Weights of a small GPT-style language model, trained from scratch on English Wikipedia: LayerNorm before each block, no biases in attention or MLP.
Each number is 500 + 25 x the weight over the matrix's rms, rounded and kept within 0 to 999. Layers, rows and columns count from 0. Numbers have three digits each.

# layer 7 MLP up, 1536x384, rms 0.122, rows 449-521, columns 0-95
509576513471503494503539478495516480462510494525466505514484498453468470564491500507518523515511508490504548503472488488497488504486527528502489522471508477534425530518464524505485482517476485504480495450502553484490447496486534490486449484472497493466498469467490477484504474527484499540
515513454565477498499490502520534468489519498488503529520493497519507479502519441518521499524516481514475475481522502503474540484567510556524530455510492521488500567502495542508504528514507493533538487497528489530516499417524533530518493496468466486485515538503529526510466506552540514484
505514495447509498476504469483471505508518498499481472507503504446493466518548501469472483491542445531480523476504518496501483500538513536483515497524534496513519497449506506488533557507487469500493545497487494490489493472509483457487483503534534491518447461493546449511491473515481484502
483493510498539535461552485543480473505496459473458480490520489485499483503474515496550497500507486494484512512533503491486527512457536478486488474519483509507496480484498513495471497525514527458502508463510483471503521496507505478453499508514492506483461522516488474504509553477477510497
495513538463471496491477448519475515523485538521511484501504499464487488541489536515455489503508520442476527509529471535479537526466493480488505463539475478500481526507530507512481510540470541497516525507495495498494511529550515503518464505485502503513505490502502536508531471468475545512
464458482504524512465504480488498533488489445506509508473504534462492465475498509501507514471465488520487501497519529495478440505458506541508504486476505486483480522497511479550488490539501523499519483521488478499489512520505508522499478520463481508485509459530473475513496478517472507524
461500531533489427483480490488455503526475499509487536459507507521489459500490478498486486517476572466524520462505499477469506530469496509492527459496549483510460501542479475523452489527561487486533473523448483487528526460537495494538536460516535498470510496500491452552480470520470495496
510508528486502514543481482476516457543480490533507481465479530517523493520508501481457498544528470464473517478594494500482462514452473528491505528491510510518532469505449518533487487460499465519509506536484475512506553525490531463474541546473507493511479499495536485481541493502496574493
514535494484473477510534513525501491511492495465493518502484505520467495482487502457503478543425509479485496503493492509498431502497477501488537457513531504495465478492534529504525546481462467471545535532544479499497536485481482515521551529453486515510520498492564513504483499489469476544
514529472507518504503489510478504498498520522473518509478482530502515503535484532494523499520458533491493516494478522449542501458595489498523518507464514474465506486522476464521480464508524496505494504499509484469500524478515488500541493478501486458496506492475463503508530481497514483492
508486511505473509541455512503505440489528507477436510529502472522523487499520500518512507496504487492485518540523509449498488505549471493477495537487468539512478528488518441506498508502540513481473507511500510497531473514503443506472534506510483501522460476498455520504491528557510496480
459483493527506494474482563491469519495521511485505499489484480532496516490517530472499459496543470506568442481489486482466489467477508535525471492496493505499479508474502510513507456525484504482533498536587489498442490530485564510484533519482504504510517487505458477551518534505527468496
496485519529504485589481454457490487555523515455481528536454483492457518477490492521557505460522500463487521497540465540485474517494548499491484491511515480490511467488569505509498502472426498529527491548451494497513472471484470487467527512486487530515496470468474480553542503468494526455
491490494512534480476510508493522523508497483464526493491489499487526492499487476511473501485511496507474505548524514530530503458491522496477523468450508481522448502507492494509468491515507517521526493470488463466487521493528513516514482527458510507500493460480503533523500526478457508518
519521478511459538490496468473522540470503509503452487527479550493487487495489526508549505526485501489453492469469484525476538482479529500520525486495458479526492496505491522492503501487464482528494487500456544536540473450505522472508493487484497524452531507526455502528512523511532524504
500532505522502471542515488480481499489499495556495479466504519485512485506502479498515479488479472522477491496511532525479489514478465521497450501490494484509459490521481546519519498511515503497491520494510490482498503487561503488483491458477532491482477489443485457508542477500497522516
492491507484531482491512473443536539511500489490449490511507533495486523478521512517427492507483511492422545482502485517513525476471506507516518506500520505487484529504461513461512497499496566496495470507446521510501494520514503526494523513512480493468514537459510518497457544495481489491
526529530483501511524526502486505481501500485501469521484519544481443524489544504527567517514536500519517485521482517501472473516497512515483500499490478508467504457521498475506474537485493479513486460515460523482489491517514493500504533487515520527515493506485490504512504479504499443501
501551499531523463481489573546546483560503495464500483527481522435491492518518480499490496519499497538465505510508517485496493480483519526485461544495466532488500518443474537508502470537516529506485523497517483526500527499505496530493469503500518525498488487509474494501541516473511516456
498540511466502480500521520532508497482511500449532455469516549518488534551504513495429441490504511496515486486508419496523521517570521522443493523515494521491483524477502514438486508479493484490509484498483492493532497490572507520516516517521526514485552495509475503538491495495481530512
499489508496531530532513525517519493447535501479487543471495482508476518510498491465532541517470475483492503510500460467518509512537511521483513488499500489511533536464512491475515497518516511491505540482474508514471459500510492496504490510516475496495513534483503516496489508483513510464
524493547491501543476516494546477515470553476472496532546510514556484484514524495515486506560537504481483526536509522535503523547443484504525539506522484516515532523482501489481501521449526524528526490524454466490454475478472526523472508448497495509464527498466509513511497530449447526519
479522553489484511516526550540452512507580501509503479517501486482521527534493491505448474547475498556466509517519539484450513541496464519496511491543553474509483469484508490526468495514483536474517527501512491479508486479483506493487463478476467470508508503505498518472488476515489486492
507516502480506480532475532499465493472496548485510505503565503504509473524513487522494509554482476537509482521504520493521470496467517518508481493511510500520565488468478511506496507446491507469460509473531508518478543455496484519503478498500481503514459568482490538519493510524464492492
530493487532519479508503482504492498465507477494501532494556451459511520480544507482496484536445541524511519480485534521522531534508511522507516504471483514511515518466464509494475530458522510536499481533524503510534489517518496507511480522471484450465467529466511524492536489505557528473
513468516490502480467531479468451509496480468487481524462477526507511532532475511528488517503516487485531498507502504468501514509545481483513465518483489479486460523536516499486482525501481510517530477525537486486533484497540465518471506529512433517479436515531580470526493524521507443482
514480453504480534495484472464488494470537488481474494527467541515480483469531516479506516518522467487468487514482497491487481466504484500523470504483509485539558482489453505503510523521540512510489500481511520534470477465494529492475475490462522490552473532446512495490452441519486481521
510511505474516511492485523491504517495525492459524499504514502483484467521456520507531515501518441532516511496512473513520522515516494495529497468453483469514513477480496497503495498493499510451487521464491474500472510495482526483509459540510487433489521490465477501532509566456453500492
528513481502504549522436553481473478561481566479507521481480487487466489550488431524536485530504513493459533479528503472499525468483501510516532503518500493495506476482488535494440458478486457509483473493506529488504525506499494501555524518458542515505513527511503518497561469483509486509
504534509544459476511503512506532505505479532513454506516513500513509482536496485483530468464503507467482528495504514500440490536460475507496523469503496496479509501499522512515490517532489495514500504516505472496483573491471502499456505476512498494505554504453538520532487491433523489498
526487536462475546492557493487523502487517473512507487484508498531514478504478521484466489459486477495508567479488497500520543532460457501465498540495522503460506541491501511505488473524505490491512502486490505516538524512481451499530471455474508483469472485466504490528533493483492554507
491438532485451533486490511517490504466523498542438517504555489457511479522519488503534487495490495476465502546516493459447500469538526526506504502489469523514520491501506471451505504521550478495435480470504511504521508461492505487458542471493496504542485513480514479476457485494538492469
470500522510489482474465523529490496485528494449469505476483464466466482486502510435487495512522454512506550477507502556470521473476500517519520486594545463476449502476493496517520465510491506509487479515517502484483485511485489503436523536492493465500491511533524542493492488498447486509
523524492506489480458502527471516506554523532502527498515538492493524525487517511473497462523577506479488517517509496455481557490506519494485492476533483499488482484485509484513552513469520495487488451542536514522489498475508526494475506497530541506496474502506526473476516486457505479514
533500534495515497483505511440533552499493506463513547527519522474475481497575521502493469426506507465469502476503522461494494490472534501468531488528467513521468538479515535528483467564491423439496509460519549497543519510479532496529550474511483515538467488485527508502433526501515525507
491538494490506544514487482497495542518474472460488488476481473536501521516520497508531492447486470526523490506490464480477467455476501502510482476511524478544509526519473497512478518518508503499507474478491531444521521525450480520492463487541474492495519490502476505490500496498556494489
518533507527474461503493481525497514484513449536533512531482516511553522526508480507519452513502489476469494485519528495516490475537507504509517504488503482500493516516476524519495478429500470505509467512492486470477509480483488502502488499539503524459514533496504491483493483516505490502
524504474542497410503477496477486511512512506457495544456505536518498510537487505527514472502504482457544520502495488494421508515510510507483521481514480515474468451488542478497550512485489490542494514564530490520504492521516435491502519512491495506512528499519515485498470495498494550500
502508444478510482510485472501542463476503519471430516527506542518480553533474513466510508469529505502467470508528477495503512463498488519526475484472509500476542483478506511490483450515466526495468441491548505476504497498489516496479521502483453477506495472537487517491478497474474498520
459504464462477481541517577488510496486519493489533514551508541512542474510533460473486475498496505531481495483519495475497473483500497484544499464459543532501536496548455498509538524486445521507524459525487507490521499502504504506499507471508468503510519478529515508513463516523524488521
506505525491467527468538480503551511458506492469500496477529492514521507524501464470468461463497479491519560515505511481469502529523482506488474500472506494510534499506533481471513568509485524459462493479491473444516492472504486481476450525492516487477502497514565496480511477545482486538
490487500475566490513494482508513522536477514489519503486508509510507489525520556502504487518474522480481510510517514495514506503536540505545532499499511545525523448499496534489507480472517504466503490495468495578486514529496479486453493464499501502536509508502488504515507509542494509554
454481524481509508501517515515499526502492481534473517462486473512526534468513495500489490501525522535505505478490475479497502505486467481493486487487489494549533500507488527504451491528472502482524503460482482521457526461478521491486459515520517512540523455505500479462497515529492508507
489497498526507503506468501470469511512497528508489509496521524534483543484497520498484502509511482497485525468507498487503538509486466495481480485502496504490417509479510548515522486488487495514541522511494464456504507522518522500423520511496485570452509490519561523446492490547477467495
484491493475517484536499544502524490504528512506529541528491478503485502521536532510490500505478489504441487533503501512520477501465503524497531489526499504506534496524554492525526521440521513479536481491523523459511511496508468557515488468507512486492507525506493486502500528513505515512
541561477434549482550506499485470490489503511498519478523466468533473514522549512526486442552507492465516491497513502489486498571519507512469517468501470526516500526500489533469506503480465487493450502507526481512480437484510503488475513495514448552467465540517511548504494488566515460518
509460482496510507494493508503530499443527489502490463507466487522522530489519474511487489492504536464465440495515493410478490535511508495493477478502469488478539513503485476518512525517502483478503513521530493479511503475541480515459501518478523530509494464548532496486491542494503467534
482519513501496520489539460542535486486526493503499505507443486489506509518507518534487458509502480450501512481494482485491518513493501555499508502460452478467505493503504494550544518495527515479479513473501486528506526474474462480533533503483459478517489541464520478467480473497520508496
461489492548515524502523546507498522446493506503540504531497524460441535478490507483451472520505463509512464523540506515516513472484478493517505513517495463488480510504474530524455495508471509519471511532515448478534509497515527475520529501474466511492512508526504510472477456517497524532
518479511501488521516488437487532461505546476506547497479523503557485474463516509504477483506497452516506491484533497445520454534506465532541503500487517521470452519518512509502545519523556536535495486512480504505505498502519491519485512470455522557555478514500488459530468489539488486553
504554507525449523478495526481521511506476478465498549474511503539536486503492495485491485542486479517463469474496519474500499512490478475499491488497486466468477463511571556487491472484507480497490508575473531494482540489473476530525508458503483513483456510504519566440501472479509541507
486500488469484489509509528524498502467508500494526508508446501543504520476512514535494525499472522498499470524511497493477516473491504459502505538516553507511483480518530505489474519526504552481492481477476492547499505517520499493531509532523491502481494458512529520508520474490475523465
519557494474465517496535495497545505466486516488468520502519531483543492493547461492530570447524510468451557503516534556477499466460485535487503458477511519470533510560514504469506513485481486503546516523522481482522497471509489521489516530521507487487480453504486546520510511502499510510
494528512534496498483495511471511526497501552491479523476498521481517512485477499483515481521466505507513529460523500486483517500534489544556501512566488510502460501481524527523501550529491526448528541469483477541469440495499502540493505495512499502481524543499509464526486510455526526493
479513493501500531503477530493475526491459532479523478543521488464497543509493537498502488468504506512503486475484516512488479447511471505498477519521460521534502453516474506493469499519464487500522495480481506500500483473505526476508483485470543488515421488480466478474478483511541494532
474510496461527487483493539463496539492483506469472439520523490509531504464511453543556533546485493544507519506531537513507537463547513521464460492487464512518530481523500485444465489545499518519545514525506498468530519480463526489501530494496467518510497486490538513547500482518506483517
525505542488485498538509494482522499486515575514485531502521524511523513513502488467528479519515488524457505517482496500497486472495505549523454528493481470512505482474541504457493517510489508467471513509452473489488497502466516505480523514491486496501456501451468447480475438477496498496
491514521524503499480506513483466519477523511447472502501471496515475536545528521488565464499502478547537480528470547498544500508542470499513510498494517483467497533484535498529463493530480473475516482462527528505490447498465472520530478511508481482496497493522540512501512485505517503523
471499497490461532481493529492494501482516505513500505503524480477521460551539467478519483507529518534500510443506453481465507473489461510493507482454493481526506519477487539507465486481491483496530565450490529485478521505522502464513481496504497515497501492504455484466492500486505491506
496545501481469517511513496520499475469543527527440460537507562538511485468489508498495479477507468488516504530452477473531467519516471490472509471498464519520504485509502508464495479471486528508503503509502487476497505514508506532470485456485506478512451515526507431541482517507518510516
476516516543479492511494573500543526501477467465538456483513566485529534509524506474492500504488486518576465543539476491506520481516451466552474464467535496524497469559505510512501515513465528518514547508489551473524491515519469472501490446525476468503477524453510525493497486510479488524
493532478497532478488505518499507487467501523499489543446524476518493497463478496502505534517459490522453498502542550469505500516525536523516498488528513507473452504506527489510515512517479459465499499516506481494497493493521494506502492510479523510464542500498495470491473465483482506493
498484548530490483488509536507497490502495462501512487555497533521490457495499543503527470481488543470471513565537473565498518487466511521518454517553506537511515516513504487509453513518476523475526512515500532521549491548534488462480473506543495495470511494486522499496503505474519514460
509496542423555473488491524498513524483533505523438483510463497478562530476507485466465511487513488487497553534510560485481459559505512495514494514459499474499516491469485463482477463516476540491524551540519464475519508442540512497507572462501479472490530533491517539469500468460498512507
548486513514475531595492484506479471486503527463494505523517521498540526527492461501521512509481490496493503491504508475484456508477535489464495502480473490505505524505496500507472514504513499505511538473479527478521470562502475533495502531500460492440502495552453548494499544473484486490
510511482491489507519533484509451550478488497488499486493485505502539501525477439489455491551521525515503486483460480521530533471479550496486489467449458511502530457475446477483469535458461518493447496485510494477458491477483484514498523516505500518479498501516496492447501520500561517484
518565514513495498533517495502502541510493513472525520530491493528523468488519532530528510471446488493474496521501486500481500522536480502493518458517494497484514484481453481528492520497517496517527483502481534529500485521483491511486513498480500487432528477548523503533465496547505515555
527522508497538501482490504508518521522523500562475503510484515459447474463515503473493482493489494535509470446525528519504513475486482535462503515517496459442451500483465532522475483490451544489483533494485513506486484470516511513561541532497462517542468493502521474500504518481486519530
501518504509497512500537508538559515529523527498510544508507556444522520488502489534492481445540513482475543507493484503474489496518475509545524500452529483534525490502522478498510478527529501495495490489521557510477467484495503524484466483504487477468465511495501518484495493495471499530
480542535497463517483513503505469495488486504525512474500519504526516483492494478510486451462504533539487520524491462477490524483482510505511535439517507447482519481490442494497451502455506457468516497541526507456504523505482499510466556512510519511496504498528509521521486495539464484518
519483466520526483529474502505507498512545475498484499490519507507516503481513488526543506511502509518476505482492532496489472532543507523528491487464492526470527517495477539490522500485509511465517505523517551450525528504495484524469503486519541517530515480468487495493495533481526473539
514466477460466505485496486546476525542501537497482469513467530494505483501480493499537525513457527489534490502493478496474497514536480515484517522532501503510477506514478481498494510483474503499463468498504476486529487498512487511485484520516507483532495488495507489495520488519516486498
519520498519513516496479525497503488483492500520529523505491491485459467495505481481502508494459546510471498520468491477480530502497491492511498470439539502484476520454493490489533489503530531484514512504497515518502497521526528547484477503481467510517505524487445482499455481540484534479
# layer 7 MLP down (transposed), 1536x384, rms 0.127, rows 449-520, columns 0-95
520490473493506484501502548541475484508471485464530488486534538519516498499517472495518536507552494488467485526537479505478488468501435494463524513507502519515543480493491524497506505500513501500481494465496478449504504471504473530499528504464520491486560514511441462506491505477478500491
519423474492459442489476459485514505478524488518501536507486483486519536526447510551489453474540502492537492575488483529482522469515474517576497549507518508511466510520542478520525456554509523473548504489487532570511503506506555491522554466493501470507505519498505538450529428525458536494
485547483516468507481503473503514506487554523543484490503488495492517526509520452506496478484498531440443515506494511488531476484524474503510468486476478490478542495500541473470478511532482473500485456493517512489459512508493518518475480498507472549509497513506518484473508497468536507484
508509518465472510485491549534533486474471499496494537489526512482535487518501494528501486517511512476456487502480516513547540522482460531511501521491510464461512504432470499476497461508513541478520506482524464507540558521470490498487524467524534488525547514494504497488519514443514512476
516489517502502571505518523493521501505487507470527526533494486500514506502508523569507467510535546488493533540524483484504508478527502478503513487507521460524489521498485520524449501539585497515479516535502483513494491472502489489507508479519495492514539547514492531456509490467532460521
503478518509488510527498509513553504475491502507467487514497514512486519511486474499475517501438531495531495531513492493462508521495512499527475525520522480524538493504487506482478488522497499501494528505552473558511492512522503466471481462495488505495525490517492535488520484505487519505
531488468465526519510529464518497501526488501519484510491514528533507537497488474472500485510510480513498466519484509497509498522532544508483463525502501521533541533474525536505526533489475488461515532520496510534524540493463518474479523508485497488520502513499489535492438513489522501502
476475524543503449496490516521457482522506505493527507503544513511469499466520525496465548501517485506509498521501491508447504488464498530526501537496551534484470489519518570482519492490502488512521455530507473506500541517455551480495520488494503469485494515478487505492550496468471498510
505499503450497521478494503532520497495478516480491518504473508458489494493485481520541477503465506505524498495502528505448501467512492512482484482479491544558517528495563479501528482495477447449498555528465504491545511499489552457536503499511492528504521487545513527497533533510497463480
514523508553497539529484501483471507466523515487530507501485511496516492507526503464485526494531490499497489504481495512468503517510533525505479502517461516510475493463472492479481508510465504519504529522525538489501510496459500499475478522509481524521509522537486501479492458446482492495
496508512501513483500478486504488528504518501482523521532518509517536533494504484526484495517481498544530521531477515485499530515488522474506511468503536486537517472477496492548480492531486516521504514523511488487513517502535496537515487517484521493493512499505539454493513496493496509511
493507533454497525511466511499500487505513514493501510517485483517491593495504472479483490495508550469511525456525532486502508515499476505519471522479544528517497508486513541466504477513539525517482461472509524473526511497514456548488525494490482504515501481514465493460529498470490477465
485518506494513507478492520513488516487502480489479512491489528488494532453558492524530508469493533473501508519518485467537517493517498518478488512490471462468509453479511471530484510485469542489474539496503505473491514467471505505502493551510452464506536511498449472486587507533508468493
483504516478489479499505465519505483479513464507522550473529515485506466515533539526529511545465486477506516496516531528479516547514508521466500489509518483556522554502533474507525544483476471479500502485524489541520493509522552479533534445481547512504486515508515459516498483550508525464
537499489541523532487531446508517496536443509520498464511570517530506478519490500491460536474483524500508526560509478531510496483507549496439517500483510471523516532556478537506490514484527491500510502535492513529507528538498506508515520497515466502490483469492547501469484475507501523478
455513530496481491542520519484467538532483522512505478518506535517489470508500487520495499470530493493499523556487514506551517493488528476520495474542519505501498542469535506497540474474489525453556535535524466475497460501461476504552514517507467569478468472485507496465522467490520510445
476508492485534478546533548479480488538497471501519482505504527507519488505539466555463534485511513536542506498504538527549492471484479545521483494477525518535493498425517537502527522463493475504464514513530484419517533486514525523524481491459514487462493497471479507510496506523527482502
496462462476510502488480536472539468538491514522515420471497536523461514459498512498512525446493492546496475503512441540520521490512533496493539475475507472511496535476498513496484445461519515521506535551522478530505489526492518483535529496559493527490505521480477486440536489530498558499
524503529463522519496500447477516522494519526517489491498471476523463523496504470507500473502521483505516503519484486507515453499525507480516515498517510469471475520519491462495495489488503487490529496503468513454510524474483524489484516524489491473510530491495493480485502498506482521495
480513494504515520487541489494463462492513478480492477465514514479511525501521449510494510500478535481444506514518442509491516486499480486478486524491474492485496480484527483525526531528485483505473512541478490486497482497515507487499497496522470497513510518480491491506539549523454486487
519486495505529515491485483497476492503531503527520510491482550536480505448503503496476521498514521504495519496489503485481490483529486498516462520492495511493474496492494516495523533514512482507516485513512506499486494503504478505459512531506472498495520494514499494533502522513481464476
489507545490473483483483502527486488487488532504454502481491516514479506529519479485493522503474505515514500501538491510551508512512524497483532493544477488551472505458513491472500509483505479512517531550519528526501467467508488518480489464474484520531507532498462493515500487472523485513
454487514501502508555532493514529572522464476485503466532509511492520542459502484458507520482497465462459508467500549531472525518521504453512472480531487464474514506551546519492484491506526495409464501483476509520519563455489550506527504488493522477493499538523519472537494512531511477486
528481482518498475539536517442538495517466488447513506477491490516466481514529493528493508488529512482501528500484469494504461498484495540460506463506507501534499514470546487473528472498488502507485529541514478496464511517527536512486476482487474521467473500518497476498501507511472526501
508482479514501472485568499472501558517465479484478488507464493522530506467469488526515480536503516564520442510529484510505514494534466501508511516468543504477484445526483441505525517488530503526533527505502473455511483504449510492535517503514510529513507491500450481508560487505488485488
455528468500493475473491481506513486512459477497484485512504483450510493475485488515487499495487496522487471529527493474496506484527440461480497438527470502526502517484516507518498535467519498469489506534494500493520501564467541525552488482497476517497505507464514490557485521476548506471
523496493499465503513504477485493523486489502516519558519477464500498503501525505522491487496510471466495492483532472594562514492509500515496498483516527535516548500511501506480510558509518513479493511507507485612516492520502565484566548472492539508531542529479537506477523473490537483489
484478498476466473466500449523497518490487477469509501497525547503486457501486504536488488498509484463485477515490477516514469499466487469478530547532537515509527548492485512547536461484499477476495543510523458510490512503484557511525515508476546511488496503522493469465520486397550454502
532506523485485468506493487477500534518479514492461548509500476514505534485486505491460530482465547508497518481502535434495491483523461491477498465518503554520531447549532507462485537509477509495498503434527524518479490519499487504478493504494491533498549516468531493448474566507520498515
501522504499497467539487509463494506493469478496473453530493481464506526516564520501511486501557476507478480496482497495506492509524501481468518491480498494490514538536495485516477506489496536506528485554493486492472477502504485486508465482480459523460519459459518459489521542540531518522
483546486511541527486495510470483497461540485493497506476485517474488487492523502537524502495513502507516533473454516493481496476471500512524510508481517451475503553488504477495535468470514527467523488472479477523503517498504486489507542488495533479516525538502506475511488501480453491491
528509522501448508501483558518505456503495531498504500511519476555494508518511534495466493512479520508497527507489514505530533519466481466539454513508536487492537499471469500496490532460505498482489543486495510532506544519520513517488463471502468466564548544472499477488509523483537516504
477485480527497488502496513487526475483506501535477481515519496457498494515484505506496545490533506517522513482498486489500492508511522553466508538504514478480490490493494487485530474527485517494480508491513500477530503523490515483489519499482476514492514515481534501523490503462464483520
488458486482528473497545503459483508491494496507501531532532446503528502510472493476461476509486492508486467522528489494485460526489510492487489537520504500492493510511458478514540466505504475528503489533518494530495534513507466475461532510494464462531500511523534499499458494499484490493
527476502453491471515495509562537485477514481505467530482481519464529502503518522506516514524485564502507496507489512415490513500540439456509502493469531504504469518503491477529469463498482532493464494492487485492463548517503508493484468477488441502500460506500484511526501474474472494472
477452502522537494517480486508465500483510488518496487519496503489486503477477472504489518484504521484527481465493482533567495494547504462465536524546493494500446524504534503480495520466517507493436515473502497464485507500506503489462537513473539512491450468455501431533509471489529512484
531422484510462452474520537479489507512506481452492520487543493478514480523458493480520464509522512492487494490450459528484475499477478463485527497484487518515515516503501543543456488541486507470529523493488518460470469531531541487512505495492521505517484518480492565493429481493509486516
472487492510488563542480486473526492505512517589479451473514497481506501491506521471521501460507444501488491531514531509484502496493519522493500508485456477517528462459473486546516506547489455512487498539475487523508502522463540489476488522467513516522507512531502516489438494492529474517
546514526484495474518522468502454537498527493501481480489509480511503517495473510452492498506504486507504514469486511513486512490498545482511487499512477473475489480486476536501496486495443482517470502465477517431481513504530496470485501505493523491458501525493500462484501482479462485502
505480507493507433513493496477498450486487509539472436558488530476515498540492496428504552514538490484478531517474492498469510466516469497506466495512499473506504471505515504489546527524527457534501471489470533474507472522478485528515506480494495460503556520506543471508483483490465472502
481489485506502503520552506478492488499469462502517504539493473517481497530519516537486493474524504565485502490511502502466490465513508508493489475482511472507487530476492495504444501500510532520500529469465479512484478496496496495495481488486524492508483458528477551442496523477478516498
459513515515515471481536498495512511505466484487515508558520491487480506488507480521543473476491494565526481508482533499508483478545492455488472485511507488461500523499494487446504478497493486457512488518512516505464517516480483493511492492518478516496505493542475476518560476471511499516
488537511497464515477512505517487482503476482482457541483485492512509511509472463486500492534470483496483490520497503500519523477525483500520491520458532459476505517486476476491485515465501465520508474521518492498471461512487479549504506506512472512485498481481529492491458483513505488516
502518569530482493492495498483550489503476518513477498467492502503519504479528458525478482486518504518442510457486499472493515513463471527471479458514510498493500531474477512470508486518502451498518513522520474521526524485502458469544473496485523533500506530534465456506463546478497496496
522498526532536519500533491496491464493449513459490503512526465526506498508501483452489479459534476535490521498524525458465523483495495489462450511472536514479511508480508509516486496491501539490466503485451493513528465524486482530449495535494464505432520525489523500522506524479518490497
497510505524509508500490531523477535531485501500503495493467489476486502508490547497518486484503542472470530515496479550479503486488516527509529541519478533501506539476514528515493475524532560484499442480532514487513470533478521459499461496461540493515483475482481484515509468509543508506
489523521468512503503469497480495509530487501532509543497491528527493527509464507460455468514513511488527483501489542477479460452491492515474496498494461459462515511469501474519491530484505505482510507489474487516468529471480497481495508488502534555517511497504491529500492509473532509501
500539527500459531531482464510506515530510515518481476480495496483503487524498522513469514468506485493493491466502497499490504494511509475497509486516498500542495519491515480484493501500484483502527496545493458502484482513495527504493473493503536495476482489502524509536498519486467528459
526514469469453491519508516477502486496429505480551534467511515486519514483545547510535460514544509537451533531555531524533526499501513515457502457492468536487464525464480486524562533492495511480454504520442513489422480507492456549518518479517479551479459497477474507505545474484506508521
487513477501523478492492479506536490499442512528489494502486535538459507516499476480497532504465482479502499501490505520512543519500464472500496487492470524466556509499504500522502539501475470481525488477532451497507514492533471491526462490539495509508544469510493551495470503497559497430
504512504484504502525495473507519475463494509548487467506469483501520510479483505490524493456450486503555444479497510495476502499527517479533501575489516483453562474518498449499543481511543526513501503536462459471449501463521504508448536507487511506522551474509486509541512497503511473513
540514506502483506492495524456498480468510499487492505504509501502503475551546479487459515507504516525512519482507513514515501499514508512511484503493525486469497481500491512472490514487471458502497499494493527507512502491506471494525514480481479500464501499486511471547515482512493535487
519498500497512491522513510513468518525496486516515459526503450496535516511460514541490511510493532501438497509523490541507530510501540478542479426522501503508485509484485499514469480457519473532544526513502454487506519478528484529521520535480503499496503447481503531496502507439506564527
507484504497477486559471520516540514526519523555521529497511475523467488509498477515515488482486542541532503546484513468508510575483511520532516464430567515515487510522490503488461506463509460529507508503547478501553484471478492458504481473491485502522494527462461508499521544490489490523
489500508501504550484536512472496520492498513501525499480470504475526522481519475538520539462501478546525540474530551491465472492506508482505519514501541490512500559513460494510515491515467459500503519490505512487450533498534495480517543516533465479456542497497490505521497445506500551495
459499496495505519516497559496490554477473464479514457493450508509510533508509523515502489503502495528531491486539492503511520501508487523495488473524489514512521499516505507538514523536505533524510526503537494497531533492475480510538492523522524533486505461467449554525555459494507507498
486473481495528514478489470489502508476542471513522529526447499505467510526521497504464466496513541492497509467548522471481504476495456503504524461523491530460505540528512520556541495497494511511537512475550528538481449505538455528520482473503463478502492519533494525514446540525502489488
516473522518483453483521524538468474498520434448486508475485468534469462525478510501527474492539505491439494506490512491525518513505484524494488503468520505544507465528450513503467483520476483505488464513486482466517489486558479451463536519452457494532483532505496496507500511476505534504
520502469492508466540458554498473506522469512517495515486527478502477512466505518495536456480507483535529546511524522492534504543527473491509483464488502515499483495482430499480465453526494537524480515509493493503495511474502448521527486484528492466426498488512512482507493468511500501499
518527480542458519516530520478531516508474502501550450507448503530480510547526482516534518499492444464544503488537462468484462487560528517472546501482550498484473515489450568507559549516443512532448566493512469506503485518499519512474481470477471542491482473471504502487464484486473475473
542464520491471530507501461538496501498485479487488531547519487495465513541473486444495503483476479484495506509500498496533502517542506531506512535484468492502469507498527549501509491459517509535514469484457497479504487550515538469549526491477519458521479513548478532508495524495506471511
487533494498518487499446518511490459526519497466493488510460501472530499504502514488515509507507443501494466489493499557469485501497470494452519513482467492523516516474478514520497526461503506492444505497524527495499498472493508469495483483488500536489491488509487522490481499494489495474
467520461472469529515485485488470512543532519454474515438511496475506520493482486566554515493477509574513535493551485527473492507514485529480503529518481531521483528509583526467456500482536506493538510477503523501502473493486513541472517496568502482529478495497527526505495513561517492520
519534547509509503517510531539468534455483496542525546524487532542498521478461504514517553487545477523509496497528450504501522540520508516531502493505562521522489446509503516463496433527526521526527465478500548499514547522475503479502534532484473519543505494502499527519466528469479540507
490510512502543526489529514475488519485429472492502527451543528529512469544492547520476538495514504500484514472476488508498492495502461509500512496499490470499519480560500518481488547513493485532518467458477569497455494500495485491474496546496536487528455496429506522518479523521458522501
491530494491467513491530523488473513496484527504508516487458511501463466518497429494496526508496525510562501495496489477503526529500504474509476541531518504522508580522530484499496475458540488512487511478487502523542429496464522482479529522503508480501526520496522456497501514494513447535
458525505469478467512465492468543483509523485473497487500543529515440486477494463438474478515509498492521489487504515520506510487508486500513546513459506493501505527505545480469499471447492516516484523517518486557486474528482518532543524449532523543497459495544496501498530490505517506486
470468505483549492485521441497494479483556569499514499491549521463467537484503519511498528484518456456440518528424525514485436487482523518514522537483490507499515458515492493530548465524443496498505503501435508493499518488430515472517560496523464487491460512514581434513546481505503520491
475501518436505500476491543504469494455465453515498508507504476492497488529501486528493557487539502517492456495492471520583520498529458516492470496519507473517473513498478511513457476483502491483528508524491507518535496569499541482495489540513502495513501544501486502476507529476530532467
507532510507488474478508507502516472527483513469482520484509503502472527512556499525519500482490482495516473523499470525522491543536518523505528489501500498515520494539509493507519500571457491541485509508510483490505495503478459533514461564512532498489494520539527480506497517515510464497
481558494541525491537517539508480518481473511466464547468506523521496509498459508486489515486525535516513508510495515492497491513557497514462523519475489473505481493488530458436480501538526503516507528503511521488538510508475438531485535516510486464521502515529528445516523533439507499484
498489511528507504490529492464487516498496483462497491550521498501463497486499466478546494499519479494495488511542496514528512531508506496531485499471498525497471519514456512501497506501507527509474509494492505477511517499534507522496523498519480505550494525492463459524496513486494500532